Part of a small language model's weights: MLP 1024 SwiGLU, RMSNorm before each block.
Each number is 128 + 24 x the weight over the matrix's rms, rounded and kept within 0 to 255. Layers, rows and columns count from 0. Numbers have three digits each.

# layer 2 MLP down (transposed), 1024x256, rms 0.0209, rows 302-373, columns 128-191
133123093157109134089118126135109138135153100150151105157160127094112106133163088132110090117159078162114134082102137126146088154108176145127082149172134131085157131089146092176123116134071146
133154123122130118129148098133142158160153083158155163127111130117135133117168130121115159150169125191144125131158138145158122148130118129139110121129146186130179138139136157122115128097097123
116165129165117107142113091108104099170140139115127138146123133129098163190133150115161102127116153208102145148133150080169155158133120125099103153115104130161121113133124163115113164144091141
110134153151122158119085135139092143106153144089157142145169115126128120149141105095136126158162120117149111102135127122179070123124109109131098092089163128121125119109087144125127137192095160
133120119132138100165109096151143124137137134136164099104182154112155143115185132119148166122148141111148149116141075129129130154148146090145130130132159132136121124120109169119140163132171120
124144111153153106137158135124121160149155125177158141145120150101062157117132134095109092158145175121104123148141132148129108132082127142150114105130146140156107149118173148106120130146146172
142093139166113082159148107115131078139122104144107102075165159096126160114094111142117096150085158142132091102176108129145106112121072121136127168113093188144154160099141109076128096127132135
146120129104100118125151149142119123111142128126133140134095127120104118112112094166101089102159110126145119071137146140106122135117103099148153104158131133122176171132135149124122111119110122
103088107110178152143111157119139123127150186094149134091122154141166138153083171099091163116095151153141104141153108119104093097149110147202155114118134121156125127106133156186118108121129119
123113073167159135081139148096162127104106121129143153133148142121130120129127124135124087139166087083150169109087140153137079124116090098103106130090150100121106128121109079118084126131093109
155140161151123152161129130105110174147148115147138135129123155111126143102122144157146135142105136090143131139129114132124141099156103122108166117046116142112090138157118134179102129166128125
102144131156091089139117153162126107137171175137100115121142134120110085166130121139097125159119109138115106142125138109131122147122166159147116159150140154124095101096129138094164143140149129
148134128134114145162141120135100176110147132149166115137152158093133164132126148092145171131131132124169157107137105113070140149135162152120127140110110109150096076154143114132162128127075123
120137172110122148135135111142217149144151128137091133160126135131150125148134123144155141133143107125160126148163143116093125124125118130141141130135113122121140092088108125092125107129183108
159108136137118112188152135184166120111085111058102120158140110129119159116123137121100136109103171122164069097153110155141097113156144156128112146133113107186096125105127167116113145120124138
154139158136097135103084144103158133146136137128156075141092101145162128157109147112151126150103087136152107150108148122103146115098138140155098155161091126098108125130077089093098142156103158
141123133114139132134133106137157134128106112108114125134156125167117136114122152152139136097101143108115091129163155140108115104131161120107133107173124134161098081085100120158116113128164139
095129127113123160111142144103112168148119153151152135124098142132141125111091111066196123128121132089107132128135084114113147126131128088124108146133166144146083105130105129166135119124100125
058088091137130085149120112108116170138117119171131104116144142132142144140109162142138110150131137149096136142132101111117133127131117105074096144099147157122151141131094128115132074157151080
149111130111135128134127150097071123167100098140167095091141122127144170147118137142114150119142122148130083149130120159164153124152158102157150112143154153133111078108130137149137113137147082
097112154123175156130125053140110086126162134126107125147144153121119127090150117084127143127125166118117121118099102128101123129150115083076133158130092133145110135103162116106136177125101071
183113084126168149151119147143099153126142100138146128151109104183151114190104106135124165123106183073133115112089138094140136143100128112185131072139160125153128137146117158191117104121098184
142144122127101090103072141117140161138121126153139089157173168161133126113143152118110110138135090156136121116121153141113137126137142099149118120150081127157117143134096158127105178162140106
171130133131112139095159153102113133124129097154130140120108159126100113139152180116110108143120116165140123130107123122137123102072133103116139099080102120156120144134126145122139114103075129
109127105124148122106122099161076140145116109151171143146156123121122171127122106142103144139155108144125127091129145122131131147096173100134099141110136129152094127130108174109063131166121130
153136175151078090116118101112118119167115115147134090102158066117130074142122162150094116157138134131133146122171176163105122175117100106128139116139137133112131160121137157102138151183104134
169132131138122107112127107108163098139107174116116114097130142127148132077130110169135139116097131101117137142087183121078172162093119139120107147151099139132100148121122088096106097126125134
119145140139125122101140119115109130119110115123138151111115148114150112125125138126133167116122148159109177145106137090121090107141132132158109130103148123132177121122133146170160135121104083
134133173102163127146081106142118126080149125099066156155092141125103105164137145129153112094141153136118185113088146143145125153114136134130090081105131104104129096116116129117129145111133106
113144162151153153131140086113132126142127132137136117132112120119091184132152154115107140111214140162088121184138146122138103139110140096120157164130137104138128131149158130127107156119160125
122155144145138135115108100114072136125166107116138121095126136121127118136078085172096110089091122108107100135161134147163143119121156087128105116099145127097120108113100157138109146129169125
136105126156141136119121119115102101088102149164137101103116201108156107133072109128099145152095134088137150104124081132148122144123107079144149129089145103109108141110127112105125078117129127
134127106119122120106109119175127125143099103116140171116140150154125086113077132086162151162103170139107129118131083142170124111147104140109103184111128124204167172138097108122172135113125153
128161120132127109091145087117095142147091135135144126147110115124133159136160145100119114110121126139087126122157122122154104111121151153114137134144138105080171134119123119148149133130103113
139121109159081156109126127159094131146120134143135116134085153112105129108116114150121144107125155120156160159108152129146099146152106122124133168123092144099102114147124150158126118107116145
142135128110138126114130095076116116148109133148153147194127145166098120120165117104133106125114088113128163126121126109147147163173101112130119136084132134153149139118132062133174119091116133
136106172110143111121116154167091100112177074100141112152122132152104143108125134093140118129148145128132111108113088091163114109102148126066103107125115104116132150172097113133112088152107099
172146129137146078153156127136139155188132094127140145127098140128095135108143162125142074106151134141092131119151152155135173090139114102111146130175182144130117173146143099172142078144115076
094108142166118135082130072119119092133151131129108166105099107158091062164119127125108172119140108133112153142148069161123155127169108165158111129152105118095124136114127126145106089087114100
122113097149115159131138162102135122124133133131130101125116093103134168139120114131146082097130101114148153135152107138090127097097114145116125098105133098093129116144138125148168100133113103
125145107127102120126161113111113096083105087078086124132118124143120118130123097152148146085133131172120102159145146110087128135105137164139125171136121103146176142137143121141112142115124141
130124163128187147177121100117151094146101116084103152127161180143117113153144114134113135174169151140161108128159159142115154195170109095150138148156102141142117139109110125124104119150128140
128145087117133162105158142165091159150149083146121157102160091138126174081123154149081101158148121123120103152146145116159141066144135100184124112115108102142141122132121123109093116124147141
129141116115156117142169118131142135127143156133131183136074109160079137102141130125136108106127093109131148104163121171136132167140118111106135129071114116148113149117128123102129125112172117
155101139120136117102174104117107138127101113124184134160096171128098155137128154116074122137127123116109146115142163145108122156116167124093136107102145082105142123143092114115075133109144144
130152119140108139116088133129145112117113160146156145128142085105157113111138105132116104111131127123159166128136145118126110100106123110094189146155133157108098131151130112122136092137109159
113157138150132101134153139110120124122127134128135103082183135116119125132141118158063108119085096130126102201138125128150161139116113122099099145131172115091107143124094129140112150114155137
097102086128120121129129137132175143143108134117111133109184113124113127107111123114117106144137163133137131120111140121111133165117083134131115115131076142145072143135127130158081117140095114
131128128127123125090112152149103105122163136110134116111127166115162151116126150161096140117137158121141149183132103154120138090118149165122127146161128144127121129094118167113086122116121106
123161136091111156148125152115117127088162119127111118101134117139109136158129129124139161120116103168116158096129108130127165125125117114149117173112158107096101124139172098138128143123120132
137138105131152152106128104139133101104115132139141098114137170132115115151124091161139106139124115126115128151129069099174199109117166092111096132121107132096139126124114103157142155122160055
141100114148153115148123140111118137137161133140112108135143134119117115114115132115162135168109139132154134164115184142158108152162098128109103165102174088134115099131142132121080109112132140
082136140134119147151152121123121134158121148131113127086155172147118145153091120190124118109109126130090134065096149109120143115132106133074176122130116116132125158131178133136136137131111138
083137151155137113151119131105118140111143151136138138154147137135131087118096096110057097122148163127135100137153105145154136141070137121090138107103133111128156149125158116146117141163070138
151151111108092146118106106124088085125129133113119105089109087149104115113120139076137094121135119126170133133108151080127141118123149172158174114117143091170134124158116147148111094114149139
139144146172128105158105124101173102124140149100130133124133111140105140149139146128161094165131117150124130110118124147131104118151140128108104123158120149072095139090165143097152168093115086
102112164107160066138156131132096081128092151153143127129133152120170137117144120093124183143138150136092147112120109158122131079084130101147159178119122147145120108116131080174112126107130143
099109107159209087140116105114091115077110130133107152150122111074110133121082123124150108132161157116128170133115106122123148137154093121193166127113061133126111117121128141125110134133073130
136077118125076138126126130116159129141108132102130131113140164162105114107135118100114095155164136120114154126120121150140132112088126093095075107129149107144143104123123146108097191146091079
129144143112153123173123164134161104120116061143136146102147150113122132111086113114127107104104159113150119178149154100101140153119103087116117167143134108122139111134107137116149147172170135
125119116125153122156126168171124135143157093130116095139143133088123146141138105132153128146154119116094114128126143132100113121097126130105142099113125168100141178127136121156119125137165179
089109124163127154161129126121152108147102177140114105151107109162120141136144107136111164134135098119112136109109143130170125094135138094096147116147136071116168115100127114117138155134094149
124138113142152165100122154101144095119141116124093119118109111150132065097142111123104161132145128114126102137131082102159122104115094129149137092159127124095087111130138155131181157128138142
122089093129102116102119115115155118193139136168111091115148111134104098141121102163138145151100114128159134131150130133125145143143123107147125114117124139099160089124130124145157156127129121
167109127126143147131115170154105121146152109131159143133153137127163114108158185124108104170139152196116115129135112154114129146159143152141114134132107151113137140142107105095155090128133108
112140143113147089150127134139137134128139119137125128144135122089139145122120125098170095144087096159123149171115123142141128143101156108153101120124070119090117097115127125148149097144105133
165159132135121162141122113161124111117157122142100113122106114100148121118131131131090129104090153154150094136152122127116134109159117111156151149073075143131147177115145109128147117125175092
128110152116128145115096178134143099131114125175118079088099158101114123151114148142160152114140104086118103138148141174114066107156107151108087143151141178094113087117173133121105096111151106
123132126145126170106137152113086154133106138096139163143127111161138166111104097121110123111100135126144135149108142155093146148121175166146139093098142105114154141132142103142126151122141159
128144153120103108105149155133101141111130107165147139128101111096124149144128140129126099175137118127144116113154145127150120164075151117122104149134120181082171132129147129159147108133173106
175147104093103101156111108097147092164149193141163136076119091129108142132129123122100130141134116184141119073135141201095146152139143125125108116135138076121097153093104088131130145111097102
138155139129112069171149124126108108141116117127146087160160138108168129169124138072152120163160173116128111155110139176109152074112138135140107148167111138095125129106145130109163162105159126
# layer 2 MLP gate, 1024x256, rms 0.0629, rows 303-373, columns 128-191
146115148114131119107127099141163115141180125132109166186126163158165085106115107130164143109129163123115123131110123169147070126120126132109137141105113125136131111101113143163142182165121118
123120172139127140120123131129182101143154124120139148103120131158141131106101179109164114086139133139102139155107134143153164104137085140107134138113159141130110148137124131141091109140120164
103111144142078133134134111172139119129108102151089173105093098141101127158081112127124140087094094152129127147098148144123117119147090133153111125118142122132112102110143129151092144118144116
109130144121165110131157085069139116086119120136164141146133145090134094103122141148130169123162093091120109152139146110136076143093151098106132142143169150137131151124132148110144111141124136
133122144130091171124121152144150153167154097129121111108151134135103123106109116117144161091094118179131135116163120163102135120124125139122120149118141077143123109167096135153129119109121088
121151120139139099097108149166110147138161092121103132140155115121131154133140123130138103128150117127137097085153081133139138113141111103107112040110161140113126130089126116159163132099107173
144146138122106125133118071125164120144141140149169094155153167125118120099098137116169123178111138141120093130125140139124110128115109114142111148138105143113138147115153127155122182112175143
189107093169108116135132082140135137143091116104137133117162128164159075093145128126122141136109127122105150121146132103166124166125080103118117172138143118118108127117121057078137133128145106
112117102138164134120118103140137088144141111134128123128125127152139093113101157124153144131111098102144128146110163129144098081151115162134160139164124125108167104111079122150133168158134149
105127120144106110127125147115080099159125103163125140129105149165152139108196147137127106104123131113153105109122139138192115099183074098153163103086142093091087123122160113130158133131103093
143186183165121101129101125117132131120145186099145131154115160077146132161077133125161096137128112105177136173098127135151137119128115100136065160139136081155089126110114107118099143143123110
163106096161101144148088116159170119189137138156078116117129117138115142105124119136152142111133127098122110153154119101123146156140180135136151159143152127141130142158138084147146097103107140
131125100108132157100129140128079126088144153140126115104125128114146136131139133136137121089127122088143102150143126145155138077125095120120124179150137150127131115149121147145115138115116106
121129075101179076112139136136135152112099120124121122157139076130104122096128115148124164087142141116125114147094117105129077093137113157134102126108156096158137119118131127087128157119162146
089177162151060128116139138139170183113101101142142118133121123148121131132154143078128110123151124096121100102123119113118125131150131093139155138142129130098117127104117109160137124114133105
127125149168147151149162127174101129121167147111107104102085130114117153149115168109151118133079133163130153114177145134168114159080133185124165105145110144116119179127107124167126153121087114
098131113150104081078180144166153101132118110143131114119121088111162112112140140122142118121145106103130090141091137118165137138113160110119144147144146130109123128135100141152138114130167169
112125120111124116150089144121128110118114064145163130135102149114149122126120115131147125135098102151151120087087144116112107104133116112158108084145094148137103128122159126172115124122160156
150109181158136124123124103166116114116160168116126144139117128117101109099147130110131141148136171110138135171135133107105151106103113109142154122119126145149076112130144137140090185123089136
093126153143113134156171122167110107135110099171123118196108127118160140099142131133132178132145119139159160124140111128115127146103161136157145120123149113143141153149076152124088151148114170
149130137107156111103148104138131138158160135142163096132151103126116164106123184113144096123109154115138150108081100113111130177131134115154129147147106098129148079146134113136148131147128188
104112122155186125100122116119174175102131126100138165147146124119137194125138149106095090133119121145132143160107104126129151141120102116098158183157105119138151119152148124123145132128171177
152157121135128148143146123133126141139124149106148122139138165120106112192112132129141137164141164180115133142137141102114136134169104104162107166159110153115143119130127131102132140155177134
125104119169120141148151106129153147140144093115134144091129121106096123131178109166173122129143100149153137120122172104106112105141133159136138138151106113155125116145103105140096110120125120
142120119129150164145133143106127061165111095164126101115146114111064142161114140136133136085109168134113105179173140158120133140136126105115084124137132113150104095121140093104163145102114174
173141128090087153108172160129119157138102121134155101120171139075146078125188161155168154153126162148145127111148115106137094157154101142124139108124158110132163102128124125109128125139093117
087123143137156130127099157126086094124104120097097180123112144120107138148093123117101169117103099128097152129126122132089125137149129136129149143147119099114132178154129153143120112133143132
139158145148109132104084118148114144134172136163120132135108137160153118136156104105101080091182152161113110099100115144118109155130148121090126130156118124150141160156091147142129162126098152
117117183103113093123092144155132139137149095101145129170111139066191170142096107136091100115089153079104164088147098170076161116111111095129092139097090107120145153110113127167137140171113124
135158145082124121104090143162127156115103079105142135136151156160135186144118109110110138137132148150112126172125130121087130128105106120101128153120157127131110118160128127175115112135112117
112128117089129125148172115154139146129109137129123112156154145119153162132074138124137137158120087131116165106147104076127139066168168114103150144107113168161105129071130161139110100136137127
120087126135141105132125155111163149094147201101092126145123131131162122111126134128103144092153123132137103102090159135119147180153143137146154160155150105139085138152119143122082123106123159
134126142137122130093095117142128097127125118123120116079169152106126098127161093154143134090102118146141173118090142141130133150104137134124171129091175140124124105120121139123162149137148132
188124163133099168120169127137120132116141132120113126115138129119071109096077114117129158167129131131166145135152131141135125135177113103099125106124104124101089120161155128150116125135112181
129132130137155135149111103119161132167119138092139083112104084143128153128115134121112156143149128153141120151165138124123149135117122148157118163102081119141185155120129119146105121081111085
111114137109102129097123126146101128139137102089187179091137109089124122098132111126105129113119110126120118114118143138116096137128123131118101165135113087136137137079105142131095093099092086
132134102124136141113128091147085138146137125118131112131106130163091120107117133119143163135159128121147115121154123114109115137099137115172104095092114094151113125173175194098111117123094084
152114119076136122119159125123082118130091135167185121150187156110155091132165108078137147150093134121118050122113156151117169124122111164159123171175133173143141119163173089099132128149104119
137113058089137165087165136122113144154109107171106121120100133085136157137144161086137098126085154109126131149060137126114159125121143132086157120130132135102121136113131152207109149139106192
083118117103100105100128068143115078061133116129119093095127156138115125164121114129162121093131145151106141110128178106122103135100113131155103149099129122124143145139144124151122133094116101
099118116115063144137133109136121147117102121155105164142129119153175108070131116102150162118131107127107101161132114120149126101137164087141129093155133144182130110117096106127111109105120110
103153121135141146097140133099125145134134097164145125118115109111151130093134087167138158132150114146131115152140123129131140131167114184125134120157159096117130106149107131139134123144153093
112116100088093092149132105122113118129135109133071129167150130133104141117093084151136107105082126136096124128095131126080127126112149100120091113099157137141108085114177055119128139113130129
107106163109112115122107132105108141135102160132159105117108111154161133093129163150156136168145167163129161134165130165123126136130126135119094142126132122129108153114121116138103131118144119
088146133114122118098164116146125150148152156127115168132148150146147144095146094110124137166099136106150100160117109159164156164133125132157148128119105095134100121100099113143151126111148145
089107202118151143130156130108134135128109130116120122156067135119119150092092155109100118154170108109111114089094112096114112109140078161087104137116108152137095117116152107093148106157128120
097119137120144124101093121157135148092097160123124152173105108122136109123089107174124141164101138124182096124124111121120127168118119112138145122160149145136148118105129165125097113126135114
127124138121111106142126155189127087168152106128160119130079146114121126122128139098174108110112181099112124164147120102132121116109074133116173173184122169119105109113128126139142099126160131
104126144100152102091123112153114111131140130167111117149119073134140122121116088113100155130125149126160082107139150133135128131111138144158130113142093103094092144173111142105139148091121128
128115126114145165154116099152117121160090116039095130162163118099124165114109139108135168034123113098107169173113131145123133121164161129184133115135144157106101159137076100106134146071140133
151136119143181124098130114117118122127127117114112150127132158133167125168153129157147124106130120072144143123104127157098159145136156095148145128153120094099105136169110181107147151140146160
118093156154128144111134145141133126176113157133093161133106095104144167114105111144121095158120108168152138108079071109158117087129142125086150113134106084105136146100160090129181104156179085
128111162149133156134155133166110152150147138120144139141138132116133133118124143124105131163107159158119111134113155089126124110127107111123126091114140151134106128099126129104105122116114125
105115155142134091121099136130111119141121120103156120147146154088149123172103129095096113132149137149135152064122148096149155142146140141100111099136176157121113172184119113147124142151104127
087134145152092074167177131136165145137123135134142132110164153125135124091140137123140162095137123112110141122142119124101110188122113079133150143137128120135091113134127123130145125115177110
120123095137128129131105099134118155080125170133154144109153117102157132096160110079108146120131080141142170107141094108105146144117093131119174115101110132100126146154125156157149141140089160
157130114135107145141120092133123143151167131145116112121128138138136150151125075171118120105086155114114105150110091146121124145156124139101100113175146119165157146145136096135140164120171100
144161141154123090119162079098112128118164107090122131140112122098144082144189110141111136133156106097161175136162107136119137152125129092111162124083099129130161134083135146141153148133178138
122109174103100134116094141150129167110152150148157136112134134176165131105135159147110169155113131147153134173095102118150121147138133098090091109108138113074130179163107106118107134111157118
152128160160097128100155133140112086161140124118126114154135173114165143107145112145174097079160144195083087120119129153159133104152144120078120134160129102190153118134158115139110151134131110
140113149164159177132101118139159145165125135111125114156111117146121119103127102139131145145102122144103154139140142174108130141170121142186113193140163124133130126138116096108106114156111121
178139117114156166113152121135102092151110132105107151172135138130154151110143126096158176094163160186125159141170148108148141117124158100124151116129131131154115115136118166178147140144110143
149118142136147155132105114183132152130195127142158103158143129137096123140125128138115135117155107160126192142113120135147118180149141105130122135150171126116167155117145118139098131152127148
132162163115115071125138132089091140120148133167106148107148166120100146108091144129122099138123193114154139114111098078136164103157100148083074101136141153078134154132109112130123110125137111
147106131125136119137127120117168092127123076108135149130114113144104176144110121109142127106136110122126124115142135130110142150116129099083084118142055170164117156119115148121180120066110107
146111100153103124176119063114173110098107144099115139119152117098104134124117106119133105107097125118109113150164162160172153145115164165145195114166073120099142147160105097078097126094143124
172129138122147139123124137140078127168096110085139128146111142134113156088106101150120120137134107147153158094137151150113121164087100116147103141097137133114151112123140209107100133141120104
133124116128173166152155135121125145147117104144103133146138109126106149165144138136142131092131155117081142160138118107123078117145133147109110105108184165127147131130151137147104131109095135
129145100164199154125154173155153121126110121100126125117060136141174077130119150124135147078171146116112152096115168132132167158133083094120153127100137144152127104084122115154146123101127107
147144161121166122144129136096114153154160200114114147066119171109090155106161129105106158109123122119148097127150153127155134143131122156116171146125138143111139143119120141098144090118101203
093087086115132113119147129118100138144098126109134130133090162131114147123120133136129152120099110122128152107143120127150107130102100186109119089117145125122099124132130111148115152143110106
# layer 2 MLP up, 1024x256, rms 0.0633, rows 303-373, columns 128-191
135124127134113120141109123115089158106132166108126066099162125133130147115150117115120130133094111088099150112148115141131114128140102132102102126168103115140130169180106142105105161129137147
106168140132114111167130120105166131138106124123099127177129147123117128136089135099126153111153138144101127147144176132112150109154104109128093144106129123132142136143135153110126143093124113
127155127120103089127142110101170087124128131130110110075103111138126164152156122091126117110127118168121155145159129100107080123160118123113168121143124101111082134123183104130136099120115137
098095150135102133106104148112122112092112108103123101144118118086108163136109129145159150121151155182105103153120113125097096105127091133181152113068103122142088135156154109143157119103094148
127147126168140124144142103067120147138133115121170137108125141109129099093133137132152132153176096140141129073125167138152164128162122124134114118153141122144129123170125121100129124120155110
140139116094106114117113154119130144103133117136123128166156104083146161141146091094109091109083128130169159151120177158110144099100121145142102063115111156114099140150165100166153160107100158
176088139141124094109121084149130133126112113133111102107107129131136116110097132136121147113127135142132105131149108139105148124154125168140116188124119070101137132110107115106143142134134163
131131120117140134103078086124088125143121132114118119157122075147107123085111112113124116108131134154118134127104102148147145130127064117137120072087118174161161147159131146132112150147119145
135097116136108165123144109108108142157120094143094132142137156126151140118113120101118143108078106172135147160137121146110147143093101149121077133104104148128151148134110122128141123155165114
147147124115106091142135114136134145131113100098107162135137186146174138132080090120084132141146158094117133109133196151084141144094102128160085146144147106122123148109155091164102135125124123
123106126106122118146158120120152137180117110167140144149161156126115091098133175137126143105111118140137112129104121129162133151137128139143155123157143097165109123125135139121159113137163116
126170130105113115093153153126173119128142200149163128105155132087137121140133110136116138117098149096130120122156072140087116145163132108108125156155121160107107115123123125136152085128123142
156112105137094097135108123118136142113137126130149141148126143099110109167143162125086098111130158115108121124123091119139160106133122174135107146131130143049177113098091121128145173134095100
114131194159152121151109153119135097112141104083121127112107117160147133123128152110148122102125141144156132089135137137103135132148133150125112128162123078147108125137141127164096116095122158
131151134138124140122156115171133133129171137121140158130108145152162135116167141140106137128106116116093140117127123098153145120089153131108084169165116132136145150146120128162163152125132140
139142124127084099131130138146117121127149162124134159131140122163148142113095098136125127111132127098143141114105095128163131112152086099126123142130101111136146140146101112139129137121145147
095120094124111178113153150068134188155086161151128093113149156169141148090156123130137172177140164133140124126157134094151134134119124090155172143108148134141155127131125088142113101098102149
121117088161143127130132129112131159135131150114096183138153169143130113075127149155135134131165122134161140151107132151114105128113179102078123109142110111133125119156111139111122125139150162
144139091111130105114145139152127109119110128095132126110150137137163109146145127108141139108114122164140103077099135166142091113093112133140105125120132168139160118117128113161119112132150115
115140200090132124134109119110121084097137163118097176114161119139126104148146141108142148144137127082126125152107095074102149105132126135124089112135107089153141155104150123133135140140150105
121111140123133134185153130156121118129165122161092074131120116087117098143081117136140131110148136123151160126109097106114102133140119111153082183173118134115126137155091154152083107153096137
105108141111117124134162119062155116112106165063145149118138149134081162148117102133122141138116119115164099189153134120138117174151177142164103101107131102149170152111103122134096160137097114
110123135139137124125152091125113121121128112167127082098155114157125141131125103181130145128136150121132130140142160134144104125156114162147124176160166136164138126123128111146142162122168174
119115110136122143113123118140152140107114120115132158078159061117101124128166121119170160133115106126096134091177140093085141134160125155098133126121107129174130140093116128113107114140133112
141141120115126117127092178117087179108139117165081100149142123148187087147109133113080084158096119121061123178137136146078119117089153114116107122109145094130109123111117115127133156137107179
167146134142100135111065109121132124116128124133147129142171104074137127181166132121140110105103134115109173109135173137144141155128114156145140099125119128113149140073092119093128159144101115
123109110135114109077128123138095144103143118118142150132162129153148128125123097126101131123149108143123135105130108136139166152137131187151086137141173056088108137127097133122134137145132147
135160136150133165137157133122173138154138115131138088140169115140103157113132146111158117137164118123118123114149132102130149140135166113181134137116143141152132106107141151134102125166128095
169104178135201142136122163119156101143128155113149101154136126115131102109127133127104108155154154131113098106156120103183151130159140121166094101127105104114128154168148126046111133146091108
162147084128127135142126155107088138118155161125140125131103073107139124136150123122112166091083145111082175141088104126106074108136111084129160202160133106106153147127093125194126109095097138
132128172146089122118103143181127083111099120138134085119130145161107148140104148117125119120122104120103083154164124112143155110166123080134169126161109117123133109121125129144093136105165115
118092181140125122120088114122124098123097110120132100214141117125123133117133092161118117110143145165116097160112114126104087107130130178161090147145140122084117136123156147145152149104096108
103122128137150120095099086112141131123167101112111129115117113108113144098181124157119109144139117141114108125138142106102105129162129107125074144105115115155179132093108155153160121141143122
116089092118167135134144126086172186128125104118130127136126172095120176130152140139137132151146122161157146088188134161158152135118114165105129122117120121132154087071170128152119140132142148
106109130098104112112135155141127147123128103101115134107138127100119130130120106142122113087131140158132133101097147098090089162099105148116106119137104126146082126116140121108103147125111151
141122153128135135131152176076130180128127103144107129127105119122088142137165117132114131108128104133149140114143115154107117115096141135104128125150121125104107146100116117212102138129095150
125123105103164131161193134105098154159116134107109137111164183147133119111141135153146131149121166149149115124119156157138152111147097133120108099147094120123092098105126130141107154120095105
130115135164120112166091107076151129115133143137140144153171160181148108112075092085125143164143188120119138124100111132133099125132168123151139117158111091094074099133145174104146137107162122
095122105109132145107173126153104109115129130116144145131111165121161156127153166117096149141105157111160139127103180160139107119134122149114108046131131140153135095137106161136195153151136175
095100156138175138108129135148168159179128135166149153140110113137123145130127142114107139141127160128133118113102101155114110138128128111101144146060145166138136116157130105144123087124136127
099090082121086098106152108138169163164130109126126136153135094153164159127141145149133104140114100138115134102137108128148127091103132126123076154135155126110138104095151141142116145142120105
135156122122121126129102163116124106141112078147138153093111114145136155154120139162106080127125112075132143167122088164156077173147131121138135100143131149147126131112149169157055154120093125
104117112102086153139106126082100145165102140132099089131146129115139127165125131144073150093137103145104100168100138113077144155112127106162092167091133108124177132124122127130146134175112111
113115096126104159149120163139104114129160134130116170135130099134154131179122153105157099169128108155155115121087107099106106078092148127131085089148185075121139149166106101137113113135123080
150097150157108140142143140132143114118110141162096085124106131170078112143089135145124131118104123148130094114139101111148117168152129114050119114147133097080136127146176088135165072156128103
092117108094085138172075089131126132144145103130145143115126130123118162146164109116130156108099120110117094138144114062123080109118141126143161128107123110138117090138108152126136107159134142
120119119137140097094099133134139151104134142133122129130072146138139148119134160170109189112116076136138126107087114126129105154129151168127138167107125174109127136121194161131097157120157157
139151129110121155148121112115174093123118111111094133096119063130120149162100132125138110116128105139128171132173126171107131156155161152140128088121132099136178133106123133153152144102088122
091101154120141109131161135133140153120121100107128145151096097106135118137102114114112121135150154146118115178133141123117114140120094141119128123139126143136074094091130140115078137143096108
127162121120121186124175120158153131179139148163194154133152118111112160132136178117097111145107104153116166068140148118116107106141153140147125127134125095163130116132158160138148131136099136
137108134138161099135108127164124078092123115158090117143139171158152141138102121133160142106150106134152167147090143107090122121127156146095125162172114128103107130172169173103124158104092153
143138128175132088123158130121138094079148114114114126098136137138146172110172178114104119131146113115101124198124148152139142109128138146104125152122100110126108107077131128135144117141185159
126164125121124150157161135107097110114114107125101141095143119121137118126124140168161137092151113117108142116114145123131097100181125137109124165135104120121103137081091113147097118077144110
155146157178155129085110137133119116136092136155144105142157112153107151139166137141138144159104148116124130128152115141109098130143134086119161146113104132135119151110137128109131144069126126
116191126097151117130125132100118111157098172179133111132138168143156097135144117090093103135134134111092118102113104088111129152151152087122160160110164111155102109087143127126121089112126133
107143099133098092136112072124169117134093107141133152125121115142148105117150130098165181093095135115123143140127138137131098080139123110141194129116147152099135152110107154127118095119089146
175107181145120110121139087139102107186144110133122095121122118124155124168091134119081131169119170082104136125144121091098136137157171132143106112133114136119131130127129106087142171161169140
164164134118137171136102174145107161162139118129142154096094121127108151118173135138135189084109097115138123112134114091154139162144153190133118166131083134157143162131091081141174134152160109
120119160140073150082156110105112159116147159111118134123098144161194170157122163131120121104109102143151135117123135108119163129138154118059125122117138106109116156137105071095130108134113106
129122065126123151127130158126134131127125087146131161112145114115102073114126119093109107118132160163117086147162085122086145195106105105062143101117125137137150075096125099126148123144122103
148164120114152126093110171162098131140091100113144138151114152112107153152101133120128134120135107128178144118087107124127136118152136129102167104142067097189123107086112142126171114151157074
118132103158136143135118113103124112121107091095157130118157125083112138102148131136114155137139133145102117144152123147146128111138115140141126167085145114117104180134072130151133127099122132
108151151164155148149117117126098104136138113112152201128126096138120142089183139106105097133158128120120094111116146143112149137093144104114078112143134145118091115112123155136113122082155113
094128129185134171163110189148123072105110150082163152145116174157120095139136127133144119129083108160079087122140132118132168130163119111124141143160115102090118102130162133113116105116158117
135116105146135123133105147105120135132106113133149113106142101143144136127101129106111103116128129108157127146169122132161120124133137181128113138132138134155141119146135055116155132103146126
115166209078143169105155098117131124149114098090150161096096152148131123161110158159146109118130137153153133168126114126128095159121101143128160112144127147132105147137123116143136097112090118
143129089134143115138114132105121158091148126145165086125153136135146137106134142143062141118105103116100118146141140119107162101124144133139135139181152128131155200170103124129121140108147163
134113170137138129140168131085118100134140130141122114151132104134134136134115092098134123119154119114132117155135090115113102139114149160112101133160122109133133106160172193129128110105101126
168150113134122113149162155126121170150126152120113106078131122102125111152148100104136108141091117142098068109144090146114139087119162163160142105153156128157124144105085128095124137124157085
168149119132103115132118150139144119137080123124157110148105122145129080135088082111094113126149112140098137135117137157104120109111167159096092107147131105127073104103120100131127144140154158
126110067108133133117142136112139145145111149132068120126110148157102099141119157164114148116145076128109129117157155126095135136131122180134102111125148127161118136118120101123104133130134145